config = dict(
    n_layer=12,
    head_dim=32,
    d_mlp=512,
    attn_scale=0.278,
    parallel_block=False,
    init_std_up=0.0442,
    lr_head=0.0147,
    train_tokens=122100000,
    dataset='wikipedia_en',
)
Each number is 200 + 20 x the weight over its row's rms, rounded and kept within 0 to 999. Layers, rows and columns count from 0. The size before them is the row's rms in percent of the matrix's.

# q: layer 5 attention query, 128x128, rms 0.1, rows 0-63, columns 64-95
# k: layer 5 attention key, 128x128, rms 0.101, rows 0-63, columns 64-95
# v: layer 5 attention value, 128x128, rms 0.0936, rows 0-35, columns 64-95
# o: layer 5 attention output (transposed), 128x128, rms 0.0797, rows 0-35, columns 64-95
q0,090,200,192,247,220,201,181,227,208,208,215,191,175,174,197,205,220,206,179,201,174,186,212,213,206,214,194,163,239,182,158,224,210
k0,081,206,194,216,174,142,167,225,208,204,220,210,218,215,204,203,175,189,218,160,206,181,207,174,174,210,135,190,152,190,199,194,163
q1,087,199,219,186,179,206,177,211,176,178,221,174,239,188,180,202,178,188,209,207,188,246,182,243,168,188,219,216,163,227,229,212,205
k1,086,179,199,199,219,209,214,178,170,226,193,226,190,183,212,187,184,212,204,236,202,189,216,184,166,238,241,168,209,232,223,176,211
q2,100,188,234,165,206,194,210,208,183,198,200,208,207,197,200,202,204,198,228,189,232,228,181,192,196,198,200,221,184,236,207,204,192
k2,096,189,205,183,197,187,219,165,198,226,205,214,221,198,207,187,201,179,237,195,208,204,207,218,210,198,182,197,208,180,220,208,212
q3,097,219,197,204,203,195,217,214,224,201,204,213,190,230,221,205,210,194,187,231,204,189,213,175,196,198,191,179,212,216,177,198,206
k3,088,208,210,166,163,215,193,199,183,206,205,197,171,209,208,186,232,197,220,138,203,224,209,219,193,199,176,218,176,189,184,203,191
q4,083,186,221,175,199,221,209,203,243,197,217,191,184,201,201,197,199,203,168,227,172,198,183,216,227,200,196,185,207,167,242,196,214
k4,098,185,215,218,221,209,215,178,183,168,180,188,201,167,189,202,204,175,217,170,207,209,209,181,169,241,218,221,200,226,203,214,207
q5,100,178,222,171,220,213,186,204,169,212,202,207,177,184,165,207,192,199,251,217,196,220,195,181,173,193,189,220,147,213,218,199,231
k5,092,182,181,204,215,192,182,202,220,212,217,221,201,188,180,197,169,247,175,228,226,197,186,185,226,212,174,182,225,214,230,192,238
q6,100,194,210,208,193,226,193,179,196,198,209,205,221,170,149,193,215,186,176,198,191,216,182,239,204,192,252,226,223,201,192,202,218
k6,096,196,181,194,236,234,220,189,227,197,197,192,183,191,173,212,212,210,166,217,201,172,199,201,210,178,230,181,219,225,183,201,215
q7,089,204,225,207,197,210,173,174,195,189,196,227,165,149,158,218,211,196,199,194,216,186,204,222,223,223,199,171,237,186,206,207,173
k7,102,230,226,224,216,232,191,190,202,211,210,205,201,180,219,169,200,231,210,195,208,192,228,218,200,205,225,234,211,214,186,208,209
q8,093,196,197,208,166,200,208,213,175,207,185,223,201,198,211,187,189,171,181,205,174,201,195,208,251,169,194,190,261,199,214,184,201
k8,097,186,205,187,203,224,210,218,201,212,207,217,205,191,213,206,183,163,181,209,204,186,170,178,221,200,191,184,196,205,188,175,229
q9,107,210,215,195,190,188,201,199,190,180,216,192,231,213,176,209,176,185,233,209,167,180,174,205,203,202,185,205,151,218,224,185,198
k9,086,209,237,208,225,198,210,172,224,227,194,181,210,220,167,198,193,203,202,196,191,187,176,217,217,156,204,219,169,166,195,178,215
q10,072,187,191,166,192,225,205,183,192,222,203,250,230,168,226,186,188,218,194,223,199,195,218,184,242,208,218,204,214,199,209,157,191
k10,089,185,191,180,209,206,230,197,216,192,195,250,202,183,165,182,191,180,202,173,220,182,210,185,236,214,219,197,211,211,193,178,237
q11,103,188,203,168,190,230,194,190,193,193,195,211,184,209,208,200,212,231,215,175,228,208,219,199,199,236,194,211,151,193,208,212,193
k11,087,196,233,171,197,216,197,222,189,173,179,235,204,220,209,212,198,221,240,160,205,248,221,208,207,180,220,240,197,170,156,204,187
q12,076,196,194,208,180,197,217,186,210,174,210,186,177,228,193,202,200,220,202,202,204,203,198,186,152,211,183,214,163,157,209,248,197
k12,098,217,196,206,205,191,177,197,202,191,196,177,234,235,190,206,226,208,242,182,171,217,198,204,183,203,186,222,219,178,223,227,144
q13,079,190,193,167,193,186,226,199,214,174,185,201,223,178,195,199,213,221,230,201,198,234,221,220,164,231,195,240,227,224,228,193,208
k13,090,220,202,191,182,213,208,212,181,217,218,204,245,219,217,199,200,211,210,213,202,244,221,196,179,210,244,225,238,200,201,194,199
q14,099,169,203,169,191,184,201,187,222,191,153,172,200,181,176,211,197,172,208,246,197,219,217,198,209,190,190,165,179,205,195,219,206
k14,104,216,195,168,189,239,181,182,166,197,203,174,175,202,202,217,225,192,175,220,204,192,157,221,192,172,173,208,214,214,200,197,199
q15,103,217,213,218,192,224,168,197,193,208,200,194,179,176,209,203,239,193,194,198,226,179,207,190,188,199,179,220,214,236,183,209,149
k15,114,177,228,195,197,224,182,215,189,217,213,212,163,165,207,183,211,186,210,219,215,190,217,228,190,200,205,216,209,209,190,221,211
q16,103,188,206,171,210,189,204,177,231,202,198,217,202,211,193,224,204,177,235,180,182,187,232,178,206,241,196,183,209,205,198,186,237
k16,104,190,250,217,175,181,193,180,214,177,206,229,180,187,180,206,210,209,214,201,210,189,185,208,206,185,210,189,170,236,217,230,196
q17,097,204,225,225,191,170,183,191,228,165,203,191,204,204,214,199,177,193,167,171,191,194,191,224,203,188,197,175,220,201,196,196,217
k17,101,188,198,178,205,220,217,187,183,209,202,203,199,191,187,201,179,212,157,212,208,162,195,222,187,187,213,195,192,213,173,209,197
q18,104,229,183,213,194,190,194,200,196,197,192,206,176,191,190,208,192,195,190,190,180,168,183,196,205,202,143,211,202,193,180,188,207
k18,103,183,221,178,198,194,190,191,176,211,178,195,185,164,190,203,191,229,184,246,203,179,171,234,193,216,243,224,213,179,205,201,228
q19,102,168,196,201,196,208,209,182,177,168,219,215,209,163,168,206,195,220,206,183,234,220,247,188,184,174,187,177,187,245,207,171,192
k19,087,208,205,207,184,207,190,175,194,168,187,209,201,215,268,170,204,244,183,218,216,177,218,192,226,215,190,242,159,201,203,240,166
q20,097,175,218,219,188,218,179,188,204,186,181,200,232,164,201,188,210,177,212,202,185,214,206,190,212,183,190,181,208,206,207,237,183
k20,097,233,185,188,181,231,178,171,211,216,200,212,197,209,200,223,201,208,194,202,225,166,159,219,224,207,186,222,198,204,216,195,204
q21,103,201,194,204,192,204,201,183,231,212,195,196,194,234,174,250,194,200,194,220,229,207,205,231,222,209,164,179,180,178,224,219,221
k21,113,193,194,192,195,233,193,202,190,188,213,209,171,183,208,150,230,184,198,228,176,203,202,231,200,212,216,219,198,213,214,212,168
q22,099,181,180,187,207,201,201,188,240,194,222,204,215,181,233,221,224,241,163,204,191,218,207,195,231,152,208,217,217,225,234,201,189
k22,101,172,186,230,207,220,172,234,171,202,189,174,184,182,161,199,187,221,206,202,205,180,210,192,167,182,182,156,216,212,202,199,188
q23,107,203,228,190,199,209,183,182,187,209,217,182,184,254,203,208,188,191,201,210,246,177,196,167,208,208,203,166,217,192,217,204,178
k23,106,161,196,227,197,212,211,184,202,202,202,191,249,174,219,179,232,217,218,205,187,183,191,241,184,216,173,196,182,233,187,202,209
q24,125,207,196,217,202,176,193,212,200,205,227,188,191,200,205,188,232,225,210,180,197,195,233,177,202,239,191,201,216,199,202,248,178
k24,098,180,213,190,199,200,212,200,202,201,216,204,177,204,193,191,214,183,191,190,194,210,196,232,166,228,197,193,196,228,216,215,223
q25,102,208,214,191,217,179,228,211,211,214,238,194,186,198,208,191,190,221,185,214,211,194,219,156,203,193,193,201,202,189,180,217,184
k25,115,206,225,214,219,210,200,207,177,197,215,206,184,206,250,218,208,197,248,212,192,237,201,179,179,200,172,224,196,181,201,240,194
q26,100,206,190,194,218,199,207,200,209,207,184,197,200,191,174,233,173,191,215,228,198,191,224,194,227,168,210,213,216,188,238,222,216
k26,109,213,188,177,199,215,221,191,209,190,215,254,217,191,145,229,228,198,175,202,211,178,227,180,187,188,217,213,197,193,203,196,219
q27,095,219,187,252,209,208,156,187,206,183,189,208,206,198,192,226,185,192,192,202,197,236,210,210,212,216,179,165,190,181,183,193,217
k27,100,211,237,168,165,211,187,232,203,200,183,220,211,233,179,152,202,194,193,206,188,210,206,203,232,198,214,204,212,208,223,199,198
q28,100,201,187,183,211,193,208,195,197,210,202,208,161,179,248,178,243,202,187,192,224,221,228,215,224,215,224,245,171,225,206,219,217
k28,116,170,190,202,196,201,200,176,212,210,212,192,208,244,189,189,200,199,225,205,217,187,205,226,187,217,215,213,187,203,232,188,184
q29,110,196,196,163,179,183,236,196,171,213,199,219,220,185,218,217,241,241,165,202,173,223,205,208,209,202,188,202,168,222,227,238,197
k29,106,226,201,212,215,204,210,161,178,220,187,178,228,236,206,171,204,218,217,196,218,180,175,225,218,204,207,215,238,228,206,213,234
q30,105,192,173,162,211,163,202,186,178,215,201,211,216,190,205,212,205,167,194,226,210,200,204,202,189,182,199,236,169,208,179,152,212
k30,113,176,196,203,191,170,194,198,166,182,185,174,201,209,198,215,205,154,198,193,199,200,227,179,218,211,200,196,221,215,204,207,200
q31,101,191,201,178,139,179,231,177,180,219,172,211,217,180,197,212,215,190,236,156,212,232,180,175,212,213,213,221,193,174,215,219,170
k31,109,159,214,176,198,202,177,188,223,221,234,175,176,174,178,206,178,174,187,207,236,195,199,201,202,180,181,202,197,192,208,199,215
v0,094,189,209,194,159,190,192,190,206,188,194,186,197,185,216,202,212,190,213,199,192,191,166,213,186,233,212,191,205,160,179,212,241
o0,112,202,237,215,200,199,184,176,207,192,181,199,176,179,206,236,231,193,208,196,192,196,181,231,205,178,187,228,197,234,176,231,217
v1,099,153,168,197,210,221,220,226,176,203,146,203,208,201,226,173,213,232,225,180,217,221,206,186,222,203,170,216,216,172,212,213,198
o1,095,200,191,232,200,200,202,207,187,211,197,175,204,233,178,204,211,190,241,193,201,191,201,184,208,186,222,211,229,175,208,196,242
v2,092,182,213,187,205,226,178,202,228,202,188,205,191,165,219,212,224,227,206,178,189,237,245,214,166,212,181,234,219,224,226,211,194
o2,100,183,203,224,192,207,187,199,223,192,202,232,184,173,160,193,246,209,203,199,195,204,247,221,185,205,188,204,198,233,193,191,212
v3,089,231,216,181,199,188,175,207,211,179,192,231,218,201,195,217,217,217,175,191,227,185,208,202,168,197,193,184,198,195,183,189,242
o3,095,214,181,187,216,179,224,189,189,191,207,208,214,196,233,200,207,196,169,228,216,199,205,187,208,180,178,170,205,242,188,180,219
v4,103,164,210,196,209,193,218,200,208,200,164,168,185,209,169,206,224,213,221,236,164,218,165,194,221,220,237,232,215,185,201,185,211
o4,112,192,156,203,210,212,221,207,207,210,165,225,193,194,168,175,233,207,183,185,173,222,179,206,217,233,200,178,222,188,205,190,160
v5,097,219,209,190,201,193,203,220,227,188,236,212,209,222,182,195,238,192,215,202,202,237,171,234,217,198,227,207,221,182,210,174,186
o5,102,220,206,184,186,218,184,199,205,208,233,189,193,182,186,207,234,223,204,197,213,230,174,189,202,233,232,208,207,175,190,205,187
v6,099,207,206,207,199,220,231,169,207,218,189,215,188,206,227,188,195,205,194,189,208,195,196,198,223,226,228,193,199,192,232,221,193
o6,109,203,198,210,160,196,200,177,187,205,181,206,200,250,229,205,222,208,191,165,211,181,179,230,212,192,207,210,225,192,205,212,204
v7,099,202,208,184,168,200,210,187,229,206,198,215,210,219,171,197,203,191,189,199,245,168,166,206,219,213,167,179,203,202,187,235,154
o7,104,211,212,174,213,203,204,186,193,199,213,231,180,210,234,194,186,214,190,169,213,174,175,184,200,207,190,209,215,180,158,187,215
v8,095,217,209,210,210,183,201,217,205,187,183,209,197,202,195,223,209,172,211,170,183,195,156,197,212,223,231,177,181,213,200,197,198
o8,107,218,193,190,177,197,226,209,217,236,184,229,190,198,208,192,198,229,191,183,202,206,205,201,199,217,210,221,154,212,191,229,179
v9,100,173,183,215,179,184,224,183,254,207,212,208,208,203,254,152,213,219,208,181,178,208,217,223,195,188,209,227,220,214,200,189,190
o9,102,202,197,202,183,214,215,213,209,172,190,217,201,214,222,176,229,194,225,172,169,195,180,220,196,235,198,177,193,251,215,211,179
v10,095,194,199,174,196,171,201,186,214,200,160,191,202,223,215,239,197,177,223,220,206,195,186,194,166,180,183,147,212,181,222,219,189
o10,103,203,189,187,184,178,212,156,215,177,174,199,202,225,179,214,211,178,229,197,197,187,220,195,201,237,172,202,242,212,221,187,201
v11,093,201,206,148,218,161,203,181,193,236,189,176,190,205,209,206,196,198,212,177,215,218,179,196,145,217,215,207,219,198,160,200,237
o11,098,196,223,205,258,193,201,168,218,205,194,177,221,155,183,209,188,198,189,178,198,184,208,205,194,180,208,207,177,204,172,183,232
v12,092,189,173,229,168,186,178,197,215,202,199,205,189,231,188,219,215,197,171,206,171,224,211,197,214,200,180,206,210,209,217,214,193
o12,109,188,208,200,181,205,206,199,207,193,194,188,174,182,218,188,185,198,189,177,220,180,206,169,200,205,186,187,188,158,207,215,183
v13,107,195,213,230,184,186,191,201,220,222,211,207,197,157,218,223,220,191,193,196,202,180,202,227,201,204,193,231,185,215,218,209,201
o13,099,179,223,199,186,213,183,207,215,190,186,199,184,201,180,188,225,232,207,211,201,176,200,249,166,216,177,191,178,218,189,224,221
v14,088,185,200,236,203,213,193,172,201,207,175,232,235,171,228,209,210,176,200,184,187,240,184,236,177,194,210,212,208,192,218,218,184
o14,096,232,182,273,176,202,203,162,226,189,221,223,210,187,186,185,194,219,224,208,217,209,159,208,201,220,232,213,170,224,204,227,194
v15,096,212,165,180,181,164,209,228,202,201,203,192,184,179,220,218,202,184,197,220,222,224,222,211,236,199,146,164,224,212,207,193,182
o15,104,191,186,161,200,204,190,206,187,191,189,190,166,193,197,185,192,196,202,194,194,220,173,166,188,235,206,200,224,213,174,219,217
v16,094,237,183,184,240,187,221,212,175,209,191,175,199,163,197,221,209,190,200,183,153,225,207,218,205,213,177,150,232,167,217,209,223
o16,102,178,188,205,199,202,227,205,166,233,215,176,225,197,186,212,191,193,213,169,186,207,202,239,199,216,204,123,223,171,204,214,216
v17,097,182,176,177,178,218,180,198,181,208,233,181,198,224,206,204,217,221,168,207,192,213,217,196,152,203,219,205,195,207,208,208,195
o17,103,203,197,200,145,209,219,207,217,204,210,199,208,220,177,169,185,207,208,183,201,183,183,187,194,205,179,171,204,214,209,206,195
v18,091,192,176,194,211,148,199,206,231,200,201,181,172,211,207,227,189,181,168,206,196,231,210,201,193,196,217,152,235,178,223,180,212
o18,099,195,211,193,231,183,186,183,207,172,191,178,169,159,162,200,182,159,206,253,206,221,193,184,229,226,234,184,224,196,202,193,237
v19,096,208,208,240,190,214,212,199,219,171,187,138,222,185,186,219,193,196,192,215,163,200,184,210,210,196,200,202,205,214,193,205,185
o19,099,217,221,203,212,227,193,189,202,206,163,151,196,178,229,217,194,213,199,201,163,188,179,231,157,212,209,203,221,197,188,210,190
v20,096,206,202,225,207,195,218,198,169,222,172,203,210,180,224,197,243,212,189,210,185,207,194,209,241,183,198,198,218,236,211,199,187
o20,106,232,180,239,229,198,239,195,179,187,191,226,205,213,195,165,216,206,209,174,201,176,213,202,209,221,208,212,225,205,231,206,192
v21,093,218,192,221,192,195,204,194,221,165,201,216,205,190,215,165,190,190,208,175,181,147,193,183,180,232,212,188,226,226,209,213,209
o21,100,193,204,194,168,208,186,234,181,203,222,213,204,150,216,162,218,182,247,160,198,184,210,211,193,246,198,219,229,198,190,213,224
v22,095,188,199,214,211,146,222,166,215,182,191,204,177,208,207,213,174,184,203,185,183,179,191,182,203,230,191,186,171,197,223,205,187
o22,102,179,219,230,225,229,184,157,225,194,225,200,204,209,180,182,209,189,201,195,186,181,196,177,208,207,192,214,192,144,186,204,197
v23,094,159,195,211,200,191,209,162,175,167,208,188,174,207,198,194,209,248,177,209,195,204,205,164,206,213,195,195,226,183,198,209,191
o23,098,195,192,190,162,187,207,203,165,199,220,182,179,210,205,175,176,191,174,204,194,218,211,207,208,189,167,223,217,156,174,215,210
v24,089,204,195,192,219,230,203,252,191,196,186,225,201,205,221,221,197,173,205,215,217,226,210,200,171,201,188,169,207,219,209,192,185
o24,108,195,179,213,204,190,190,178,188,193,180,188,203,211,193,196,174,170,206,180,204,169,217,191,215,190,185,190,169,187,214,203,193
v25,085,173,195,173,207,199,195,201,233,224,171,226,166,183,157,201,178,212,181,207,157,193,199,166,175,199,174,176,223,216,204,194,191
o25,087,180,190,236,204,206,197,206,190,195,178,213,143,192,185,219,206,193,188,187,194,197,198,174,198,191,194,173,221,204,221,195,195
v26,093,179,234,199,188,186,200,211,188,168,229,218,152,231,171,195,191,204,203,212,208,197,239,223,191,217,227,199,208,206,216,204,198
o26,113,200,205,208,175,183,187,216,177,197,191,207,187,197,198,179,196,197,187,203,187,218,226,198,178,214,200,179,198,170,214,202,193
v27,091,189,179,185,240,150,196,211,172,203,210,207,181,230,181,184,194,226,180,191,212,185,204,205,184,157,210,220,207,171,201,157,200
o27,105,210,223,193,245,194,220,213,143,186,239,205,217,153,166,215,225,200,195,206,201,184,187,184,170,169,173,233,200,185,204,197,211
v28,099,172,181,203,244,193,219,186,225,192,180,214,197,147,210,193,210,228,177,215,223,190,201,153,161,189,201,208,207,222,198,232,189
o28,103,225,214,212,220,209,191,185,189,191,198,185,214,169,185,165,169,222,213,242,170,193,231,202,218,174,165,249,196,226,203,228,219
v29,088,216,206,201,175,189,191,192,172,233,180,193,209,218,188,221,206,191,182,197,227,212,200,223,193,146,224,185,188,205,202,209,196
o29,102,212,174,183,178,213,184,192,199,203,219,216,183,202,222,188,198,205,205,219,204,206,204,164,219,244,190,210,219,210,216,214,194
v30,093,184,198,199,222,194,227,204,223,188,207,184,211,182,178,191,198,189,216,225,187,195,213,208,164,212,213,189,228,159,202,165,209
o30,097,225,182,204,211,206,214,180,194,205,210,155,184,200,189,177,191,158,206,215,207,175,203,203,207,214,221,210,241,158,193,193,211
v31,084,238,197,221,209,213,171,199,194,225,185,209,206,230,169,200,168,172,208,190,178,198,248,244,187,214,204,191,182,202,191,207,196
o31,089,207,176,202,185,182,170,189,174,219,211,235,216,240,183,240,233,181,209,205,226,229,211,229,196,183,226,186,185,174,207,194,198
q32,069,199,210,172,203,197,226,210,180,197,218,158,210,165,177,208,226,204,217,200,219,205,219,248,206,204,223,216,194,201,142,223,207
k32,069,222,186,168,215,187,202,199,222,192,234,193,196,245,183,185,183,222,185,200,192,183,195,167,194,207,174,249,203,179,198,232,207
q33,073,194,200,231,203,183,198,211,191,247,204,208,197,231,203,187,160,197,214,174,231,170,219,195,210,178,182,213,163,187,233,215,188
k33,097,166,161,194,183,163,224,203,216,170,220,204,247,162,219,204,196,178,176,203,199,195,202,186,231,210,185,176,190,230,196,191,214
q34,069,170,171,191,179,177,209,163,244,198,190,221,207,225,218,200,194,180,180,190,187,205,203,186,194,181,189,193,157,231,209,223,209
k34,083,185,234,218,197,195,204,219,187,190,188,215,181,184,217,202,200,211,208,188,206,196,216,197,183,213,191,186,193,190,201,192,221
q35,077,209,214,183,210,202,210,212,186,183,182,181,190,195,219,226,204,197,198,198,201,227,194,230,192,182,212,246,220,199,178,218,208
k35,063,205,190,166,222,221,213,206,219,214,210,192,173,242,147,199,171,209,222,212,172,211,196,182,192,223,204,179,211,201,177,209,217
q36,080,212,210,193,179,216,189,214,183,161,190,213,217,241,198,221,183,188,200,185,182,175,204,199,196,172,207,180,154,231,221,204,224
k36,108,217,218,192,182,190,185,216,177,222,156,190,170,202,209,217,224,178,164,197,209,203,189,225,215,152,163,148,194,240,219,185,210
q37,095,191,241,186,182,191,196,195,178,184,191,181,196,180,200,204,225,182,165,197,193,224,177,213,225,176,165,211,209,213,186,212,188
k37,085,183,177,219,211,162,244,192,208,202,242,206,242,148,181,170,164,212,182,218,195,198,174,168,248,230,193,201,198,199,171,215,216
q38,147,192,179,229,213,206,198,181,213,181,203,199,192,149,174,184,220,224,209,204,198,220,168,194,202,238,212,157,173,187,202,197,183
k38,065,213,183,221,232,205,184,195,195,206,194,168,184,213,209,203,180,189,227,208,202,212,159,187,210,237,196,210,192,211,180,228,192
q39,064,203,189,178,193,178,195,179,220,207,194,196,216,213,182,203,214,226,187,190,204,212,234,208,171,205,212,148,182,203,214,178,221
k39,062,183,198,196,206,205,179,212,200,169,164,190,154,222,176,241,224,211,202,193,198,203,207,185,128,193,192,208,169,174,208,215,197
q40,094,203,210,198,201,194,211,209,186,232,210,220,201,231,184,172,184,191,230,218,219,151,236,187,196,201,180,179,219,165,219,183,195
k40,083,211,202,179,203,191,163,198,215,198,162,230,184,216,200,240,218,198,204,215,204,195,238,230,193,167,229,215,248,233,188,188,187
q41,085,216,202,185,186,183,202,211,205,190,211,222,231,216,236,213,197,194,197,163,185,242,194,189,208,214,204,177,170,232,205,209,211
k41,085,204,228,182,238,217,169,208,199,212,185,228,184,211,236,209,236,198,201,218,202,218,201,220,209,158,229,174,172,189,194,211,185
q42,092,220,206,183,202,195,195,206,178,188,205,199,214,203,203,218,190,169,199,165,182,224,189,220,206,166,199,231,187,235,186,178,219
k42,081,213,204,212,214,214,181,218,185,217,164,209,173,200,202,255,203,188,237,224,215,200,213,183,198,190,214,201,206,222,190,213,205
q43,098,189,179,237,219,219,181,195,220,188,191,202,165,156,189,209,202,214,216,226,190,211,172,208,230,201,225,188,196,194,207,194,173
k43,087,179,189,168,205,189,196,186,217,156,184,232,213,213,197,187,207,180,178,173,210,216,191,211,170,210,191,200,199,200,196,173,165
q44,103,219,197,192,183,193,209,192,185,232,226,201,173,200,220,188,191,181,212,191,221,190,209,195,193,198,202,203,218,171,203,224,183
k44,103,207,183,210,211,220,233,174,182,166,210,228,186,193,225,214,174,211,188,157,220,241,199,177,208,221,184,208,198,210,201,193,236
q45,106,208,185,227,219,229,231,191,204,173,209,223,183,195,209,211,176,224,208,163,213,230,207,187,206,239,187,182,219,211,195,167,230
k45,104,222,199,181,178,200,198,188,170,214,214,189,194,185,193,186,189,167,197,204,220,183,190,189,190,192,209,213,190,201,198,221,178
q46,114,202,227,199,230,179,171,281,202,176,231,208,186,201,198,192,220,196,203,215,180,191,176,214,185,189,199,231,171,197,224,203,166
k46,122,171,206,227,144,212,196,182,213,198,180,173,192,210,218,193,181,183,139,217,235,198,244,208,196,197,204,214,224,164,169,189,216
q47,118,166,225,230,156,207,178,225,216,188,194,171,186,206,218,193,186,178,138,235,225,190,234,220,184,191,200,228,221,153,180,191,202
k47,119,223,164,179,203,212,232,124,192,223,175,205,216,201,198,208,190,214,229,165,190,215,198,177,218,213,201,161,207,233,191,205,229
q48,113,242,168,215,192,191,211,219,216,208,242,181,212,200,192,201,211,210,214,208,202,224,196,222,181,201,207,194,225,185,221,169,213
k48,122,244,174,232,186,194,230,211,209,214,234,172,213,196,196,208,221,192,223,215,206,224,194,222,166,186,199,180,218,187,210,166,224
q49,115,187,194,166,215,203,157,206,201,192,207,224,194,210,199,190,181,243,176,181,198,190,206,197,237,232,215,218,200,198,219,208,176
k49,123,188,223,219,190,200,231,188,189,200,175,190,203,193,207,210,209,156,217,210,201,202,196,192,176,170,181,186,188,212,176,208,216
q50,116,201,213,168,208,205,236,203,184,203,159,230,209,156,183,169,230,183,198,195,252,205,221,183,181,195,215,203,169,194,213,212,178
k50,129,199,210,177,211,206,229,196,181,197,156,231,206,152,182,167,226,186,200,205,258,203,230,183,184,190,215,202,177,190,209,207,174
q51,112,197,182,169,195,184,229,222,204,211,214,184,203,195,206,203,206,181,169,154,182,193,187,211,199,207,187,205,177,218,227,198,219
k51,107,200,214,250,194,212,159,173,200,184,200,204,191,217,202,209,184,235,229,243,199,209,205,204,205,188,210,196,224,184,171,200,193
q52,127,209,221,219,160,213,197,197,199,188,167,236,216,220,170,205,215,198,194,204,215,179,217,203,184,224,192,201,172,208,181,172,162
k52,135,211,223,222,157,208,198,198,198,185,168,234,217,222,173,204,217,202,193,200,223,183,211,195,186,230,184,196,172,215,175,175,169
q53,130,177,185,173,214,217,215,215,191,211,197,204,192,201,219,216,194,183,211,196,171,172,231,219,215,157,204,213,175,211,241,209,192
k53,129,176,188,177,210,219,210,216,185,205,195,213,197,197,208,221,196,187,211,205,172,170,231,218,211,161,202,211,168,216,232,208,187
q54,118,225,197,191,234,207,217,218,202,201,176,222,228,210,195,225,194,208,200,188,206,182,220,177,160,198,203,163,193,241,231,193,218
k54,129,226,197,189,233,199,217,214,204,202,175,218,229,206,196,225,200,211,194,185,209,185,221,175,160,196,204,157,191,241,228,197,216
q55,122,190,212,207,221,203,181,224,186,237,187,188,188,208,179,148,186,193,213,201,195,179,176,176,239,189,187,217,196,195,186,219,185
k55,124,208,187,196,178,197,218,173,214,159,214,210,208,192,222,246,214,207,191,199,206,222,224,227,166,210,211,186,203,201,210,181,214
q56,121,212,179,221,197,191,197,182,193,186,217,204,199,223,224,212,181,210,229,209,192,190,212,258,186,215,198,230,220,195,224,209,213
k56,121,211,176,223,194,193,195,180,192,190,217,204,198,225,215,214,177,209,230,206,192,185,211,260,189,212,205,230,224,192,227,209,212
q57,121,210,196,249,214,238,192,205,218,215,203,198,186,180,188,184,221,211,195,206,207,205,174,192,223,229,207,184,194,184,191,188,186
k57,119,195,190,209,213,210,210,199,203,213,208,223,205,168,183,201,162,194,240,204,216,201,192,165,213,237,225,196,193,221,175,202,187
q58,116,206,223,200,194,206,203,226,206,170,209,211,199,206,189,243,153,164,181,190,244,208,218,187,202,215,175,192,205,184,216,215,218
k58,129,198,177,199,202,198,196,176,195,231,190,185,204,197,210,157,248,234,219,206,155,189,181,210,201,184,223,209,195,214,178,183,185
q59,129,211,190,221,198,225,204,196,161,187,185,190,222,189,188,203,213,230,194,190,205,184,155,196,187,165,192,192,198,193,203,210,158
k59,134,187,207,183,200,170,196,207,240,209,215,206,177,211,208,198,190,171,207,211,194,221,243,204,216,229,211,206,201,209,199,190,239
q60,124,227,202,228,227,186,175,181,153,185,205,205,203,246,191,192,180,206,163,245,206,199,198,181,197,192,213,215,183,185,205,189,192
k60,127,176,199,172,172,215,226,220,245,217,197,194,194,157,207,208,219,194,237,154,197,197,204,218,206,210,185,185,214,215,193,209,207
q61,121,172,193,192,198,180,192,212,203,178,210,205,221,181,177,180,185,191,179,159,177,171,227,192,219,213,221,228,218,224,194,223,228
k61,130,228,206,209,202,215,208,191,196,222,191,195,183,221,221,216,215,209,221,241,224,230,170,209,176,183,182,170,185,179,207,175,171
q62,124,224,225,200,166,183,188,218,203,228,215,190,207,217,194,194,185,231,217,190,179,188,159,178,198,202,176,169,181,193,176,208,196
k62,136,222,223,200,168,180,188,219,203,231,217,192,206,214,191,195,186,230,220,192,180,190,158,182,196,200,183,170,186,194,174,211,195
q63,119,209,201,208,204,196,238,184,197,218,185,205,194,176,226,197,210,171,170,207,219,196,205,213,196,221,207,199,236,214,174,219,188
k63,126,189,200,189,197,197,160,217,205,182,216,193,204,228,175,203,188,233,233,193,180,205,196,186,200,183,197,196,162,186,227,182,213
v32,109,176,182,182,180,201,137,183,203,200,206,172,212,177,230,167,187,204,206,212,189,212,205,231,224,188,199,232,203,207,225,200,192
o32,106,185,174,186,192,189,138,163,202,190,211,185,186,173,235,162,219,224,201,212,204,218,200,219,235,179,186,197,199,173,207,200,202
v33,109,186,203,195,204,195,230,199,218,229,174,154,220,204,223,231,228,218,210,200,229,185,202,174,196,222,205,198,206,180,199,187,182
o33,101,161,226,190,201,212,238,164,200,199,177,139,200,191,196,222,228,215,210,216,233,172,204,173,195,204,199,196,210,192,177,191,194
v34,119,201,212,191,224,173,200,174,193,183,203,214,188,174,183,207,184,188,216,230,231,226,215,178,182,224,232,185,202,177,237,193,181
o34,110,214,215,208,216,193,196,166,183,182,191,227,206,191,191,208,197,190,197,226,228,232,219,191,181,193,233,171,195,196,203,188,172
v35,108,166,271,205,182,229,201,194,199,204,208,210,217,226,201,230,212,218,212,191,212,214,205,227,184,172,181,176,200,200,222,212,217
o35,103,158,268,211,190,189,189,190,195,226,230,199,214,220,200,219,190,218,208,192,211,201,182,230,198,185,172,197,184,210,219,221,199